config = dict(
    norm='rmsnorm',
    init_std_qkv=0.0352,
    init_std_up=0.0352,
    learning_rate=0.0032,
    beta2=0.99,
    max_steps=6062,
    dataset='wikipedia_en',
)
Each number is 500 + 50 x the weight over its row's rms, rounded and kept within 0 to 999. Layers, rows and columns count from 0. Numbers have three digits each. The size before them is the row's rms in percent of the matrix's.

# o: layer 5 attention output (transposed), 256x256, rms 0.224, rows 10-49,74-113,137-176,201-240, columns 0-63
# v: layer 5 attention value, 64x256, rms 0.195, rows 10-49, columns 0-63
o137 099:515543525513436532419459625575421549507489450574518509532491431470428491500477487609521524570481450510469433440624357512453490558488497470525559539455523476471545470591472489505467471468528532
o201 099:598491444482482478524559448369650535401462543374481448590584465546553516535516475491503455385473486492524534524533539485559419461405501433526461498417513575502483536424502543491545457585410490
v10 096:529461522471577521494472434506538453529553618465461585532500557394527534536568422549467440456471451562456505529506536537530591555602557473502472511396509409517565542471468547538398439595451465
o10 098:533537482528416466521494582498508438561569490592479466599484540578466520632413451472423568499376491520484434581405473502483562505443413472506432544437483551651424457612461504467455444422494562
o74 106:479505530484540538427534600529509584424458454403498449414423488504546488419552455443577421456575562503621485377563506559553514410550525536500534490606473561454509467453514458448529501512599423
o138 100:505563536509513458443545442473500545410555421591491578511498503419431402435476509503481593409594477445476524419569548533506446465491518588510504488515431390380379532462531541534416523522451537
o202 100:475495487517626575526510373523465414544497534445538511541458385511574568493514532530448447618528488526403543522485571448461463560569551335544554482448601562492534555483477534461588471497465447
v11 106:577480461519510507523534453475504473536370524497510474510490490505488496543571453542573556584535546514521446481458593501522586571400448414533486430594460510478453432552478511453497504454428419
o11 100:454577554418461492519488486478514585480599503464500527489449558483510481478438506494514575423500523474469589554483471453393441557538426530505384563401581433494553576561538547537427530533575513
o75 091:571448491616544525537475501472499496521512486537466400599506473480513472541542518479513435526486430455504435424504545488602479413539446435492594439496381523431477496506420455553544475517418487
o139 112:516470410491439532571495480479496436518473632518474508574558466559538477440530536491525366501636525500460528507510552547598481544468502551459602391583447434544462526495547419473510423521527567
o203 098:498449541429642533404559513524546530512509414505532502434536511414458507485486474474521553481496452549482423574481385514476589501498674538481526536484528506478473440463492420477513546488488452
v12 099:599529382421509536544537464474486496539489520599394485725486543515436423569514489506495480489444414598513476479437424456584456404582439553499557455389510536528400501520492406528423443507424578
o12 101:431546487519416519460528509489547448510578460520562502326456433470629498445535449479435584462425516532405508483509497528447457405486573483467485497555482439435550474528521545483484427505548489
o76 105:480467559546540588486555511548416563477496466430477457551503565576482523567471542497521444624497529480583505497515547532443517600514456491511516547474513534507574470459472406498507488446440551
o140 091:505439407559458421451450519388538551498524489484529516522457381516404473459494490423542464478546524524455536516586489525505590454559556406497462453563517546500506493496430522368422569455488515
o204 102:566485554457556464546500535494526482492478549545469505583538539462466456498496504586552542491545519465561483480484552516519460422442562557500438530448549493509458660464516554557568572486467461
v13 102:521445491450497503666493594507450484535527493406508446519465499513568425547483521394534467508562434472544522469461504512422528533468536489612504482536580524470515403531523582550543485450543475
o13 107:496421511531449506438544543585526428480563617621499573468536541566519468463511512485469498408532492484508527471396489426550483419559498521455434484498480457481501486509603381507463459532435535
o77 105:545482503512501482520419496539535518617464478414469497441447498372503459571526475513505578607415480490482475556591501535433419541515473514473561547516503522561600546534505544496530560597507517
o141 093:582503427484576521505472473418540550455441335538531484547505395507501438471555528493504471545535475505489408484508496490516466526438506512517550442490605483525550485429483636471476472485578513
o205 093:414565478565511431450535515414451596438483541478484506524465420494455548491460439498534488481536554540469536583578532514501566497463515542554452510547496521462409569472449522530552538418446453
v14 104:558557553572488418444497429511447473536434515589504424512533554446543425528536591538524520567494530356521546487560404544485496545523446437436467528515507458458496519504475400490502491494419533
o14 104:454451428528495511567561512578466500460541362432463554536515440405478502474403505476499478470467506565551460512554458509437447500557529526500480486465444492364507498455471635464548533485460547
o78 101:509564549502588546476516504520527501496492505494553485610499541517564561515504568566468529522493565458526474478533474460493461472490467530515548509493522501541559500589511492471494484528615555
o142 100:586520498445488463546541519515550472519415572468484458439500537606505514570540522435510483478578479434557374439439523456541606469500544586459471523497489476569490479414492490570472470446470460
o206 102:521517507460510549460500478400458514529506524610513496503520491587567506477512542511504503577545457519452535416487480635550508500517473478502479456522482495593395539567510459505584502499389496
v15 098:585410500519437494495467465488475512542549593482500501464539628477559460592557403465453510500488464574499418554539458358518557408508412525583568511473479520506525413557528493491594526519517499
o15 098:455502480508483483529507555525527503435430443561522358466530495521512506415440547600402489465545552405474546498494538489516462532546543539525489433487427512558489572484521488538480477494446417
o79 098:491475467471492562540524476472342418554550567434575531509525485430558516483578479539534521569462509513543528517560436541505474412482461441384598428476500479485491534464498544477480459510503436
o143 095:418499502464528575471515532485485487533506612452614573408448424438427515481555509400590482518420451585438444471564491526541460505463502545545516458523481606447415479580524434478520464480447510
o207 104:574409513573515456434461346528556538534549406502402499551445481548481473518467490380545490458538462599595461510459547451466491502518580539435470596536605397497601407444512538532481605559549542
v16 102:407489505466431477439543457491469514510534523547534401410578441472428474459480459546539533459536480454486476455532548521494511516520518463464500571544642522535452455536477504521359492475409501
o16 095:552416542470502486425529472479504488484468527473455585507440453548515499566486488494533531501504573571520460431507506425490549484416460500498472518421426466497492563447514466476566480479507420
o80 103:510488495538500469516531545466512538427512508531489466505622536402517472499526486450451463467488485505457611579449531531574477516576541448527535552551451502495618429558483535487518596553382557
o144 103:511607444641470464580439557516471527611532577533588549550520385524509466487512543492430488441457476469482505544538491477508436485427469584508442446543516614446426463446503508498432468568563525
o208 098:521556502510509527438512460490556493549489393483559462454565614481515519499557459547468479533483451466584508535503481517450544522546524405539560425565562384503500472553468512450520542510569487
v17 101:530511472545417435407526532500457558488521447460478421549509533455458451535494551386503517553517409533518565528490404474546456527570556463526488433477467471546521451418552465472536572528542517
o17 099:540471502463540511506483461478607501579530492545503469442463529488513440491505395501512470468457492517445529531564570624548542515458484380419581508563512488566591547544536466596510509545484486
o81 107:470489506528501517484467572505403506475539514465502515592551394505569547519546548533529557478468557512544391516465428455464420503508509525499417558502463514473424430424565492393491506465473497
o145 097:533544474527553543491468505506492463435464542543492480605518456501569502539502564492482498402509518462477496509431556445520555460579506481550495535445519451495480411506510603436516412507516541
o209 095:464522560490542481487535497423543519415425523516508505398440512567450563487568424502526437609565429510519518435431515501462523535453530621592504513490497550519539541508393467487441491534552416
v18 101:613405472483429573451532491408503536437472527583424506409502472476470473455523489472496448465514577448497564425488497512443505480457586397521516477528459568445561551510483496454578536437537529
o18 094:460516601555506544492483549532563502504475518532502572536546496516443550509438505451499517454472589454562411552458504568439511569485444407522535560557512528555468529527509453512519476460469482
o82 107:501457491540547465546492484442475491512450499393552425492453506422600508546590593556537442569508437531425508506558442451494527473503509556526469433458389442412554511427553539504567551591411462
o146 097:496526569552485470486492468513476420541546485553519558551422553458539525543477466579473582595448410568465531554499512499541483469503471470465466492536529498596390536438542524450416531506492443
o210 094:492576459430391506565467491527506499555450510485471500558618568509485463394488486482569540493526527525577511446584464448448465565492497548479492539475533417489441489494503517536518482403530567
v19 105:511542466481520461475524568462573511518543422475529540473520517475483553452495370573542488465576560446522448506505480482442541497556515495527497404440597529449475528446485451598512540472470454
o19 096:440422464536429484533493472511503495563401504519615516475519431528533475481490466391557494564452523506519558528504393531474539471407520498500439519560539573562514530502500560517488480483476480
o83 110:534436498481506418505467438476447518472569531461478520573492509500444597429517591470524564543438454526465453460520574547505463509553460480482549536475486402467582586527500467502559485431435493
o147 098:524536510602524525469544529524527420442568463444481457515477496479452425584468506510420480439500543477513524509466426463523420434536525554531414531413498443457413400496524500530512498527429574
o211 100:471489488507494574470512486421507619457463576480417492524517536489553470508489470567437433465521447548452492488441551519503449494521495477509558562527462502490555499532466580441417509496586615
v20 095:506544460526515479455462514477527447530481442485508555500544439561492502443406493475463476474532492499572477462498549521421557594466617472546522416505618556431553429390456457486509438520580442
o20 094:531509467593623543519546521526548566367465522501574483559517500485577464524545561480496505499575476548534469446374438533566407411530399502505445532468508478529484517484530448520525506546451448
o84 098:537565535443475484473522523534439505481529444551400526524535487500462478482594380485502472475472514456561568519530577446502546564471596499489635480398472548469557529525554489443469515497529524
o148 106:438494556463470451470436494484534479601538531438466451535414529492560549480407643470533480437429486463500485458587440463415488516553510504449454465518422557535497579459527433409477492458518555
o212 101:497543470459460545492453473536496456544468462511585495498498524529530504466516458500400472548555573541523446577557503574413528516485532518482533577562508426512487392519442602560489551481453513
v21 097:411530583565579528579529520548429534481479581480442629452575521568520611471523518422580586583563500580532563448519471526515577527512523440446594589447476508515571578504491553520503588459530532
o21 107:529576456459478479356417576511483467540494486597496401468461572523495480492566463516507428510497542386474467467415501523482419417497444490469480454511439492527501560433476482453459403558444432
o85 101:506503506438507540566554403546578513412502432437453482534518606528491517537430513527500516569474431469539491502608464518551524538499504526486457478544508464443491453585563474471571578527518551
o149 098:483501512428536431613439419599512508501469517467474550480555454507456415511473531486555495532501475505488426523506457554479495521459446510495547534535528437457474513525570461538511514435508449
o213 095:498499523597507553451640537396467480455507459462538512538432383489514567467481532493537448421529544533504548488478542434538532492467523461517505516453504546550502433455489494483488496527443527
v22 098:445450551511641494477463399531468451436481465395502516450534462547508498533517587447531573455516451503453452528472494479523453475568533522467499487520486555374502547566568525484416487454520552
o22 098:484448473522490464506495506504446478483461419527489559502434540475501539485519459512471449551420579574493520404484493545398456456399457531415483498525495491563548416547524532461645550444502580
o86 096:510542485564475612530514504612557501494535573490506515411543465498561486518515492468547505501485416467461462605527511515552447517532525503578503505445451423549468547455560455536423377510508479
o150 102:495563469477457428393515452458477494575480566550420476442506600528503531542485527498525610533487600435547542526457449502486505416461499507549450493448546483513562455517566481479493522489456445
o214 104:467516505490534559529546485449557482510511535481520510499539376486475539429470553530540492399556428460423444562484567512590496542548541506497554434581526558491408588439520529479447518529529438
v23 105:431403493554484496502458574522455432462490533464561499594515490524605487565416477502609520466581549448674550490424556467470464566490453506440511564482436475506317526478567602529477503485516517
o23 101:571585520497525470503530475389479480559538437476495476388415531483563484561440407491532413510449573576331453441457501425439481534398454501518461508577548459467518367530429536481549450496538491
o87 110:473507452440426585505421439418504485466530506444452536528519513516405455433495494455453560435577503474545552541506441627527568517588585466564559475509554559480572535490581438533427516537476482
o151 093:545438520491477509591544485588609515391501456519482406481487473483554506435575690462490533491358525535471440517510518450467510510564548501468513505541501437651540541499560485548489453438543535
o215 106:497484525473499446519521523586509529557466546563510517528508421451515564496482475552512606581557490453589544563527525513555519393491483531517419503453454511458468655505497495466556564453409483
v24 102:497539526472517524461457545440512537518543472532467555454493482462503554538525424473477434475489587546636426506468546489409502423468539559489511521550418626445407541568464515472520501451447536
o24 102:559529549445400546524482515526539454541516490438519588496517480518495417448507624593541452453456398473465528513571438465556476444498432486478507546466535418476458537496557509563514464422512447
o88 101:426463484603487452509561435524507499430461551499476532559543547579457576518454571456463482481597509508423535454467563530496575563540494418534459539528475531528644460560504435570519486608550534
o152 100:458493451504470473450436465507479502497480465493498422545489548526629487504489372447529531520537457434549417564346556527458562474487581532543516470514493561598406463514489492487507496558501569
o216 096:494477492592531511547546499492452549535437565583487445483476395428410469545503479389501548546485491586514556499490429420605412553585527509482387479523453527481482530488458536477530484480441569
v25 099:471462515454616552488472481597441529503536477548457542489442568568477569569555486517465555466481585437566510497532439556454583512495480467528536517513467590484521481470431519501476431389577472
o25 104:497443513448497536535477498428595513574511461495588493433529458489510460381480492473475461528451474534424434527468478524538487493483477492492479519634556479474467474418468494562627506575443497
o89 089:578534374547604456402533466480414518415499462507528467609441544516450540535499516525553533464524553434506561369528500459517450487528532506452394438365522510446509503589548513416422449557496458
o153 100:557549509494458353477582474540490539469446566410514473512609520534422441540575565576466510550616504563520580455573552528433480536564465540552594518536437503514476529558409497461516450582496532
o217 112:378493525557461528504503547547500528485450506540465449432462490467532519523431508469543545436482478513558503525459518446495466520428578488465454505474450420565544463499517511509415555408557466
v26 099:427517405492524412546524501501517567502469512479408491498521436521516511518488540585490520556479502499461455524410477427517367469438436477506475483567449570456520467410517546493522531503613545
o26 097:431461535465496526525494537501495546444570574509482362516457449487535496460511515439471434458525496506531645403515373499481526460543560550574484572422459520443508529518523462530474467417466492
o90 104:473530478594419516404548419525573489520464479420518618548530498544448474536501467542591538426507484507484422566476552558451545486504421504541476622539535449453542508382509451450481415539455353
o154 092:519499525544538479538447434419469474515496514477474582531477577469393470558478502474462504505471531501502456435578567564564508396455422417458513492489502498482464481482451458491549531520501486
o218 100:514592514504484475525485575485509444550537457542508480469523497524483521515506471519450551577491495550473434527565568486466437623539585506493491448490453497674515502545453588497475575531521587
v27 098:518509473534464446526481506406537506571534623467509468499505470439489528544439553463438491473477445500459468514486456514536475483518518586439520582560486428519439510508452502483406400455465440
o27 095:513462528491518478514508450496475597515555458577527553479570570570492544450589495381563556429489494548570480558471496441504515511518579468533457453575426507444489501427506481517483629562560481
o91 104:463474526467486498505507569557614518534491580487563515588485420474509508478506531615565429559600513570508528433498496560467509480473454390598491499532543492463584439480528460492517479516504569
o155 098:598558525503442430522462490533522501509524504513414496425399462526503527473609510497427481538494508462425521434450431532493491533493540453457560497498461469550505558466457528569521443497468509
o219 104:487514460525541554437559484440462447525413478471489469498455516442491500556402479547547483538440481422483506523538559448497485555401425568441564545460540505527480517546531497495480507496486484
v28 091:555468484513548520464467502525491438501547556554465453490561541495594335527440521473440513502617528412564493415521511521569531432529460521488523487479485457520436513541509474458482575515518522
o28 103:496480467486471473436495545504599543503484482476499534435494456485420501489524384488457581540525439517394488465496575482407540555432535507566543554555636519396530440621454551561449496562496521
o92 099:476436385542439490529561464510510457538475568506476438534468481505611492586480471485521365431485498463517580460457413445575506542557536549399537494480425554621464532411619515552515470431468476
o156 097:620446527478591493566482516455541436454576581464510453498554473569493550508509596566584523520455533548514461486529568462519523474519516501543376514454476535460551587516511453597488507513478461
o220 102:395522528537510511441528449504378567458427476510509511501437515469495522439543473487533557466505459523565503555532444514425477442539463500531487452465496439634473495461445552466590538461527533
v29 093:604413556575577465500477556541511563440532453480545470554500507544467451540474425558463484606401520590485452452506504531563483440504440538432507547476417451416566543398562538524540460501584513
o29 097:448499500475535482486417501486531515451494513591537580529527493557611564508481471439488541537511424473570442543509456522530428493471584557448456537468551502533498444545471590477515496490473540
o93 101:560504501471394550473512455435495358503521572482487553539510529497472437551575471535482417495476565475461584507456519517544592439427361424473470472486494433540529517500519481513432419454496545
o157 088:556542526557515574544535522562530450444408481428529523483527560405463578543533526492526463504566553438549466529538570461484516456536509548429476516490471512509554380505535488505469620515424485
o221 101:444550485480472543508479469513416506588534509478424472453464515496478422393521482433405518511502502603397598399504457500443486566489526443588538518607467570458454509408530477480530510534494357
v30 104:595426522611390448561509581534452551454463536524451419537472505521489501466397406570399453547500532464474504452478547472486426572417551496502461399457509464568543452493538414448473500480472588
o30 097:443554492446497450564474436451491527494568522377496573550524457481515545480467432447425479549442493462578474477466547491549539507540527465550506514466533547404482519564514492558513546441533366
o94 098:532526524495450465499518541539522503582466550480507509447579505490447504530587527585522564608549495558465575567516451465402511478524440514480467582477498477505558591455489540494400521561510560
o158 108:544482589533503549537580416542580515540549504553491437598559483536539474432499480534644531501565579505543536449455499486538505509485470471509511482529490493568438439521400495490453478586444537
o222 095:440503460506535526486506558537499452367474415529539551505437512425556529525520525493411505464419410466388511509445519522413477487481468574502567478493462552571479487546526560514597393451486548
v31 097:472543477471429538453460470496490528461601556574546549538484443466411470533495567560494412464430506545545434518539441472483459428550553444508494491457557482425486570482485461483495510476386427
o31 094:554396538472511496517533561474542503534451457453451394450498502482624537559453462425535568485525518466426525571478448513458597520433474499399536394493506528507492461467636455529502526555563420
o95 102:510564447560480495514537530430550549491460501534411558565468566496454510435481472476457481563460488487521545478567616542427438551562435494551526526449484572531483431467522532435482526393398638
o159 099:533587511455513455505597463601429448506477500521526549443598477548405397479501574570515481599577569498502470464557494474536463479363486465470416549439466486410536503557520503579440526537476458
o223 090:513459584509539526448487506459531490488505481536565474503467509541477552528469505455568490368545467498513445509462460425522553477549555562582519515584474368539521535544524489500556523421453556
v32 096:569433481449436476537547425508515490552481526524471600531515485544450565431530528502409474553473425500455439553528448516458526551514503530426539523504570500575523412568535544487530456594507521
o32 101:537551589525528468459427483387452514503462492534468553505429477521537547515426451553500438437491533494476513565545570382478565480489555573540478569459461560367511563412495565540493530493512546
o96 091:479469565525551604563489399519588525560522478411469552532492558527494473465567444408547497538483446535482476560533460576534422486475509430537503378560584464578493462554490431566563478467516469
o160 099:496458325502537540516509538652472548492599515389527527516575386554526509468588459367567487436588495582552566477432462481598478501467478456470498507577508441564422503481473495503475432517431477
o224 102:458444410508410502566554595478536451473489485560533365494527567444403490460493500497469547464499479483521477433419439537402487546514451515533597486489469537559556454585505514434530601462581478
v33 095:546450450428489567487412507477453478534462442435499446561479510457561480535483518507427527506446536425457459497407423503447510497438459510508420546573481453521482508472440464581584657516500513
o33 097:427478571491526500473551509584517508475482455618457496444494465537547501413475605466497581495537511560447578461509458527485566489490619508497517488460509474555498545490546544435502387501559464
o97 096:581485509567452503522500439559559467455552552588594536596508543507443443591507492411558420430399489508511383405513510423576549503473478494500511556533512500428495493541503592472533566539516550
o161 097:526496442491459442496418505531510531562594486526487522494547529505480535546460395537537470431492438410535520597499494489524494570522481523426427527475443513520482493527479520637519513452462566
o225 106:500475574465445384570504573503454428549439488389443499539479462458504433506499517575478471593488475488471562564468569544524489458500503474604532471603472579502510486491552400527472455492445497
v34 102:514477481518465559523589482508535529454492531463474483566451496525596478513505548550534490501581476610398440456517484572466461643519452566415454464574501510517451519532462525532584501544515520
o34 103:514444564521551450522428529482457434537506491581503550488531609427459488495489534480520534531432506443478461537442419485576503379569481434588488511508463533521553573534510517585451518572494494
o98 100:514490392496551458538520493484494519474527520574547464522546379539498526481501514518519536394607507506533447542546573532467425460493501489441459501467468472534439443546418507430495499436552438
o162 100:502421512469440525539558488524489449539484431492432486591426400494535444466463446542502450463512510482560517430537492477579483525489555496463551512494521525524463495425449496531462512396476490
o226 109:435578466493512443514456487498523527509497520438509461466529562466489508503584530507497472521428525481407547525495553456462554607519491473458541463454512510432509526528527469392591363602446561
v35 099:457622521559491486588399457420509488502464438494530504535484496496525499501511613526466500505563575480553606538452530514526503522507418547517479551450516537619554508512496478477465526548550478
o35 094:486519420450480399427550451549478506457524575520576458548496534491493448550551503520450495538527375532561496539485553532494466565539493477546522458473478463503555540470404498576474370521444493
o99 108:501465553603509521559452524505540522465501561504418542427511555506462631404423387452509460457473440551430494363503454533443581389394427524445533534515533553457459418543542554478532550438584532
o163 104:497437513408548571514441511500499523470489535422515431468446522563505497520447429479552455472399533531524420493498528540577555506408507459490531478504420514453475496469462413449502529571515420
o227 095:395512502495489526500571476461592511534552445479460517555523504486501474472493568470517588537566589434543547564472459456453471538514512538483477585498557439512465535495447588477553511451429514
v36 098:520485573513601533529542594540464525614509522539425517519467591489487490527494524434598448528530574451424545524499462608505610588460423533607496546585498541489574535591502532547436489442558536
o36 097:533445443592510411550643404473438448516395479405513515513507466543466555547556514593450626498431448540494447548564547474454407415567501448481507575517566427510474517509508431456480509487429459
o100 106:470505553491436451490456557597501481469542425555518468433482464456569458504472550419546423465559486473472522522558470578528533496520418479490552429432490551466509416535467477559535503557531553
o164 090:441512459501485496546500497519561490510579547522513489503604446423508458545538446412487447499497480464526473438454395511526615572450581517508488445504488513489499429480461565503448517544510541
o228 099:478537525455471595428406583399474506470547543552511481524424498581426512418492493455541465536510518549514526453496526452563487459436506550490435466499416526544418551484522476526532431453490473
v37 102:524545491500552480476495374465537479442540467487593462567509531550465487491439579575599478546521476429500561539541493470445547373458530428468519619474439517468526521444498479612502611457484476
o37 104:462522431526516445555518434512433474480440493513516422533503548525553584500607523396507415642546514507529482412402513527550478394500464419533506489481593541475413533606464595507420503611529503
o101 108:545521575460446553596528536547516575491588486483464600526394605540419466517442506574481541500418503468505507653592532509471467587516448487459457442532551511505491534529579389526598500506401476
o165 093:546478533415479444388537535446498439575527457475522496408481435405523467503565375544513560472455480572462413493501553439548443546494461489550530494391367524607594521476470544505483444450411516
o229 101:413555463533474485544473582528534525547478525453519540526579446459480503436433507511427479437516523486483588428542463579458513499558609541529536592529477492423475374460455520495477470441524559
v38 102:515477488500447534533594547458494497542467465552472575545482531497489537522432515571462520515475516520450584537477514653541443416485524421440464415486467493520470566445473549453452510509653450
o38 097:520490476482414485459467440526404514447578543569526466505552592567438502438532482429530515545524429453521440515548503532576528504466556524510465628465512458503453436480483504506475515520493473
o102 104:366392556496488530480497504493569475449508558468505544510501444511504567471549600573423438462504558508486532529496514483435478502485499544517496450562438485535480535576438473432563543490447532
o166 095:556433446423574496510493464524580495545403463547580492468416467467430478495443503519489546477443449454505600425526418478416519545521370545575573449515583555448543534485448484502493441451440591
o230 106:470551524574553561459542569475493561479488409388423476468469509467489444504413471525517501405505526550579532488426559448559403631543546440406531487446553610497545550470561518551483537445517384
v39 105:398509603513452507464533494403483529500544623429547479569463520454526456454523473447519509552503475382472471497535564535587414454440453503437484544534436473505513439555467551541491477416610432
o39 091:610482526417581536506550503527520604518477436550489392516611488528502512518425479625493479523507497454490429495495421472520556437604463435504582557484480532479562604497542479433548549584566562
o103 106:481534514539424584541461537503471438457538530399502556375451500436431425486484491445470455441530450591452505488484519515497431521490453545492522449487504582425412461524545534473436470492388433
o167 093:505578475588446469544546488478429565397512479514446523542459366549447506491564489458421529507580457530505581595474569628526516584537559495524506526510393539520406499501461491474445410471505477
o231 096:458504413467565459443537524507497489590506483597417501455471526558565523558509548465523519532385601587547461470515468446500579503373491508430445391496595441609545537449481488529501540535479582
v40 105:484543449491463505407497521501449579479492536475523557499528445520526433483532484462490612537534450545594527532566623443484538458488534601492500435546490440542568449587486524568487515523580560
o40 107:556467500464482492498534511515494488557448509558477466575493492542434519551454559545508443454548549434497467506512415466602508576524443583449454463521502455473513534459505483466575473501463461
o104 104:492493490534528589539488514476470538483571490469568483426533548425535491461550396448504528519438440511529579586481506487401499494496568410514547571528451566571418456488546501421482573502479503
o168 091:519443498476555548554390488453533479423460527457452451540472546449568522502513441503466514480571451501423529466540534492532492529558517369512576458477496542502503512487616454561390551554463493
o232 097:445404540548470561591567546560534525475401511479475509496481560511460498508538505549503552528525495503548481384461521549504494480477554487472554556428496530554528515479390532604492469437545501
v41 098:509472517578480412527417465496477525485451544564607455520518529475461530502461500500561553492464454507501511499558423543407479581458491514510592497495415510506495545506521506494511455441557466
o41 101:502516500472463507512503560445402494421618445453453543461499573456457474455486494482507499556533462535539501516385504517509562521545494504525535500537484424449512468443473446521518515476504480
o105 100:536497434550498502463523478505534507526463505509466462498490454528488527517576509516481439484557568478428495481590492518517530447438478507585471582495599563664437465531538575524547439499415437
o169 092:480495426524587530483557536497588478458574560448515470507473461502560501501470500545466590597428463464452595569544470581499508521468535510438440436565496479502462504571418492461602502504423454
o233 096:556466572433475490494450422539558506508451495447514478607509409506610529534504431447549513430519499447557489480521556484559384512554465428517487510520490551488495507526550525523428516525502601
v42 090:475461489428512553484394542466494501556520481491496509521501524454522441567529458516499420632467540502421602505450490498617536495451569485510448524532590512525485482406606456406448533434457470
o42 100:499502528500532518550557542561475518467524387462429603515501532474458484423377527518481547529525474436485452456554536468532416645578483509522483526434465485480506520549500403553511388452526503
o106 096:482481485462465503495508449486475527573560564496520464514401531533571528604586598519492493448519513492549488465533531464446518343474507533521474448536461489481518497479556479467607554491417413
o170 096:490488414583493446541443440500549523451438584534577558517540413592503492391492564494501480531418431485570585551430459582510444469550598519447437485505498535516520509523441484517435487523544534
o234 095:598500534409438476497410580476536528516507545570513509518432507439538460520412434500484473442556530492486479384406489515525565466522459532612579619539506434431461493436435587510462501479462478
v43 094:479461460441525592495605498455454458478450535502537510449456543421534439487521456486525492414587482496509569563515615588426556496518505429516535553490533511432467518454464458580445529419421493
o43 104:571558529551536488510536492520501499435523475472577567635544538629526546507622458496532527539397555591521485606442517544538556475412483516521425521477523521521607411546495524393587385409522524
o107 101:391418623522459472488418491477542554424501565527493591517465403416504546528437481528473471520531468410401568453589516538470416560553501520508509576516530557536456588503492482536501562502514424
o171 096:499471458461555455560474518438507465431520444468424426523550422486481529434474420493595537566525505499543479485551511548542510529493535434597396494499486576379529510422568485557397565531486479
o235 112:563474451494472480473564472506498369666534529598372414340460548496500462499496524540466475502536443541527515434444422393470454427520556554494583417535523388535525542524469600550404515535504555
v44 100:500431544518456446561496455463478470596463602529504493504495629429452500456531433539484487362447443506454480547495522513558426488486529484582477564452573563559428511519515505483532466399484571
o44 094:569518458503562456538467397473487491459413491484462495440512419509466412483539448427564524510507510523430446445610547512512576532552455551516535519521535523446544430508544566576469490458515516
o108 109:503469543468507496346542481621548500553594609525489453514489553487590544528511589523452485541507494562585554530414407538512463492541545546481501448547534504513535572502429396531477493591509525
o172 096:440539575514538582466534551500460557497480414532500560548421476462527362507433533496538559544557355502446457638409493548472503494503523371468493542495520564528460473542535499442448521511505414
o236 097:482476473478391585526509540429511505523539431496601484546583556510462625479535503468498450509475531476550470480467538448488465491548493466437422469473449493532474600537518426394554515497432505
v45 107:541525531517559507545455477557496565607421527468487408497545555411501512500551464436537531488524534477552532454451543579494464533473451487470445455498487485466618449496426449515461497524499503
o45 102:518522454527560544505461498579535396504566486513510516480438423555524465480576534583497450567469562554399480503534481501456523565495470458469556512416481523488465538494530444483436436483436494
o109 100:521577531531472497458442517497487559484521461443515494462489576548463496527483469408544482458490521513616460480508539523516528421439499484483556409573576505526527513469438498498494479533502536
o173 102:440482465543537409533570461445432476459460435463426490538493568495511533409548540529470477502482511503531484566449532377574516495438563468512458513527426537564538539515496560510442451442427470
o237 100:516493491468446494479561460504487535454457600552508545512553461437570590568464482443493579503555397395486491353557544531412483505529540580495447531477426449505482489463565523517539566533553492
v46 102:433597464561415453555520491488465514432619500483496427580536478594454427507448603485431423514549499472497480516466528550474535526448417462496552419483532527540502527485482598503526546512488460
o46 100:520478541500485514403443475433434477537414469542545520538393501449550560606469443478610516520480544488547451486540558524451446529550484493540489612509509473446605574396454491503528553453549440
o110 104:572598461576565480636444488516565509460517417536485537480573453518496398392516505584481454486390412425541473505458487352547499397462492559526564518465506511468488399524456476450459495501432524
o174 092:456560434449498499473522499479548514535496561440472429476569552482465506447502397536451426585541520568523549579515474482517482552427592478469462525578513545486441459512493487513430460531501540
o238 101:433410524507514478479519520538490522480503562420500498427479496572507549472570504489458523552539463521351506412463483497459543536559596548384473455436475454539502577564499496557476490496497564
v47 099:489538486482548503538505515594417503488440484503471538416541604603504490618502436488595475423436535434509416525503523489467565517447556548464406464587490467540455448550487536478521431591505426
o47 100:575425543556474456461539598472571504511484523529561497485442521602626464430537506544413459515462464586439583478478460504530551475449494526582436525488530501482556531457468498491530629446496543
o111 097:588562507472486460565484470567547610479455534533535559525538440514398599452518540518535567477466486453482386463531554489525468478502509403480533440516478467527467464530495553518425443523422470
o175 104:439490490489597534590467504531449534453479458384493443521498379507477475445461478465559478610594497509547515536480567507474433547484554528470513460439486546499504487501477442464480580441431524
o239 099:490544472462481565453567467455531429506572467575432462536481560294482497528484545489411519432533528373597511498490486508491538505530476562512539510476545457504459504554570450475516333585552424
v48 095:545504526588540497544485550601479543540544545476446452420520598468472527569471493529505531501428519535453458485571538475459488460554620627515473426495511514432497545507557570472489472512559508
o48 103:472458484576520605569316521537485600432460519476528566496463492532454462477493520464468458424552450498605528590434493524578556534472570491576486476500489531545496462488476447595509453468511468
o112 098:571528515397455468451634450450578440458449471631461550518544485444455521506497555524542512515426490516443522429534525485478496532475508497531554538529478432502456486517523479463441546530535547
o176 104:470466455551544488503575481484461442477522474515611483608513413500484566512549422437508507520496506486535389444403574463507408414542513516479459428513591534474418493348432510457539459517489429
o240 099:505469465510463435410507475468439507560494609446539417525498492457523480487490520561497513502529604453506489400583482541496526551505448530462489609501434528485541476542526575466485554523498533
v49 096:613500505567499494557443495507495509496557590504477481541475449520451472539380480498488493499465480470334524501450541531527538501527430521521467498438459465451392414483471481513522411502501610
o49 091:576430518494582581518479533485420525555534503494473439460533521467538553489582519477480625481522450451527524404517466442505462528469416529432640461480490476476450595469545508477486539548471335
o113 096:484478505506507545455548460550547477488439501474542528558469465488524453510438428476514423476547569362475476521523549516511564473437555397503536590492527449490570475454489535491514470571507579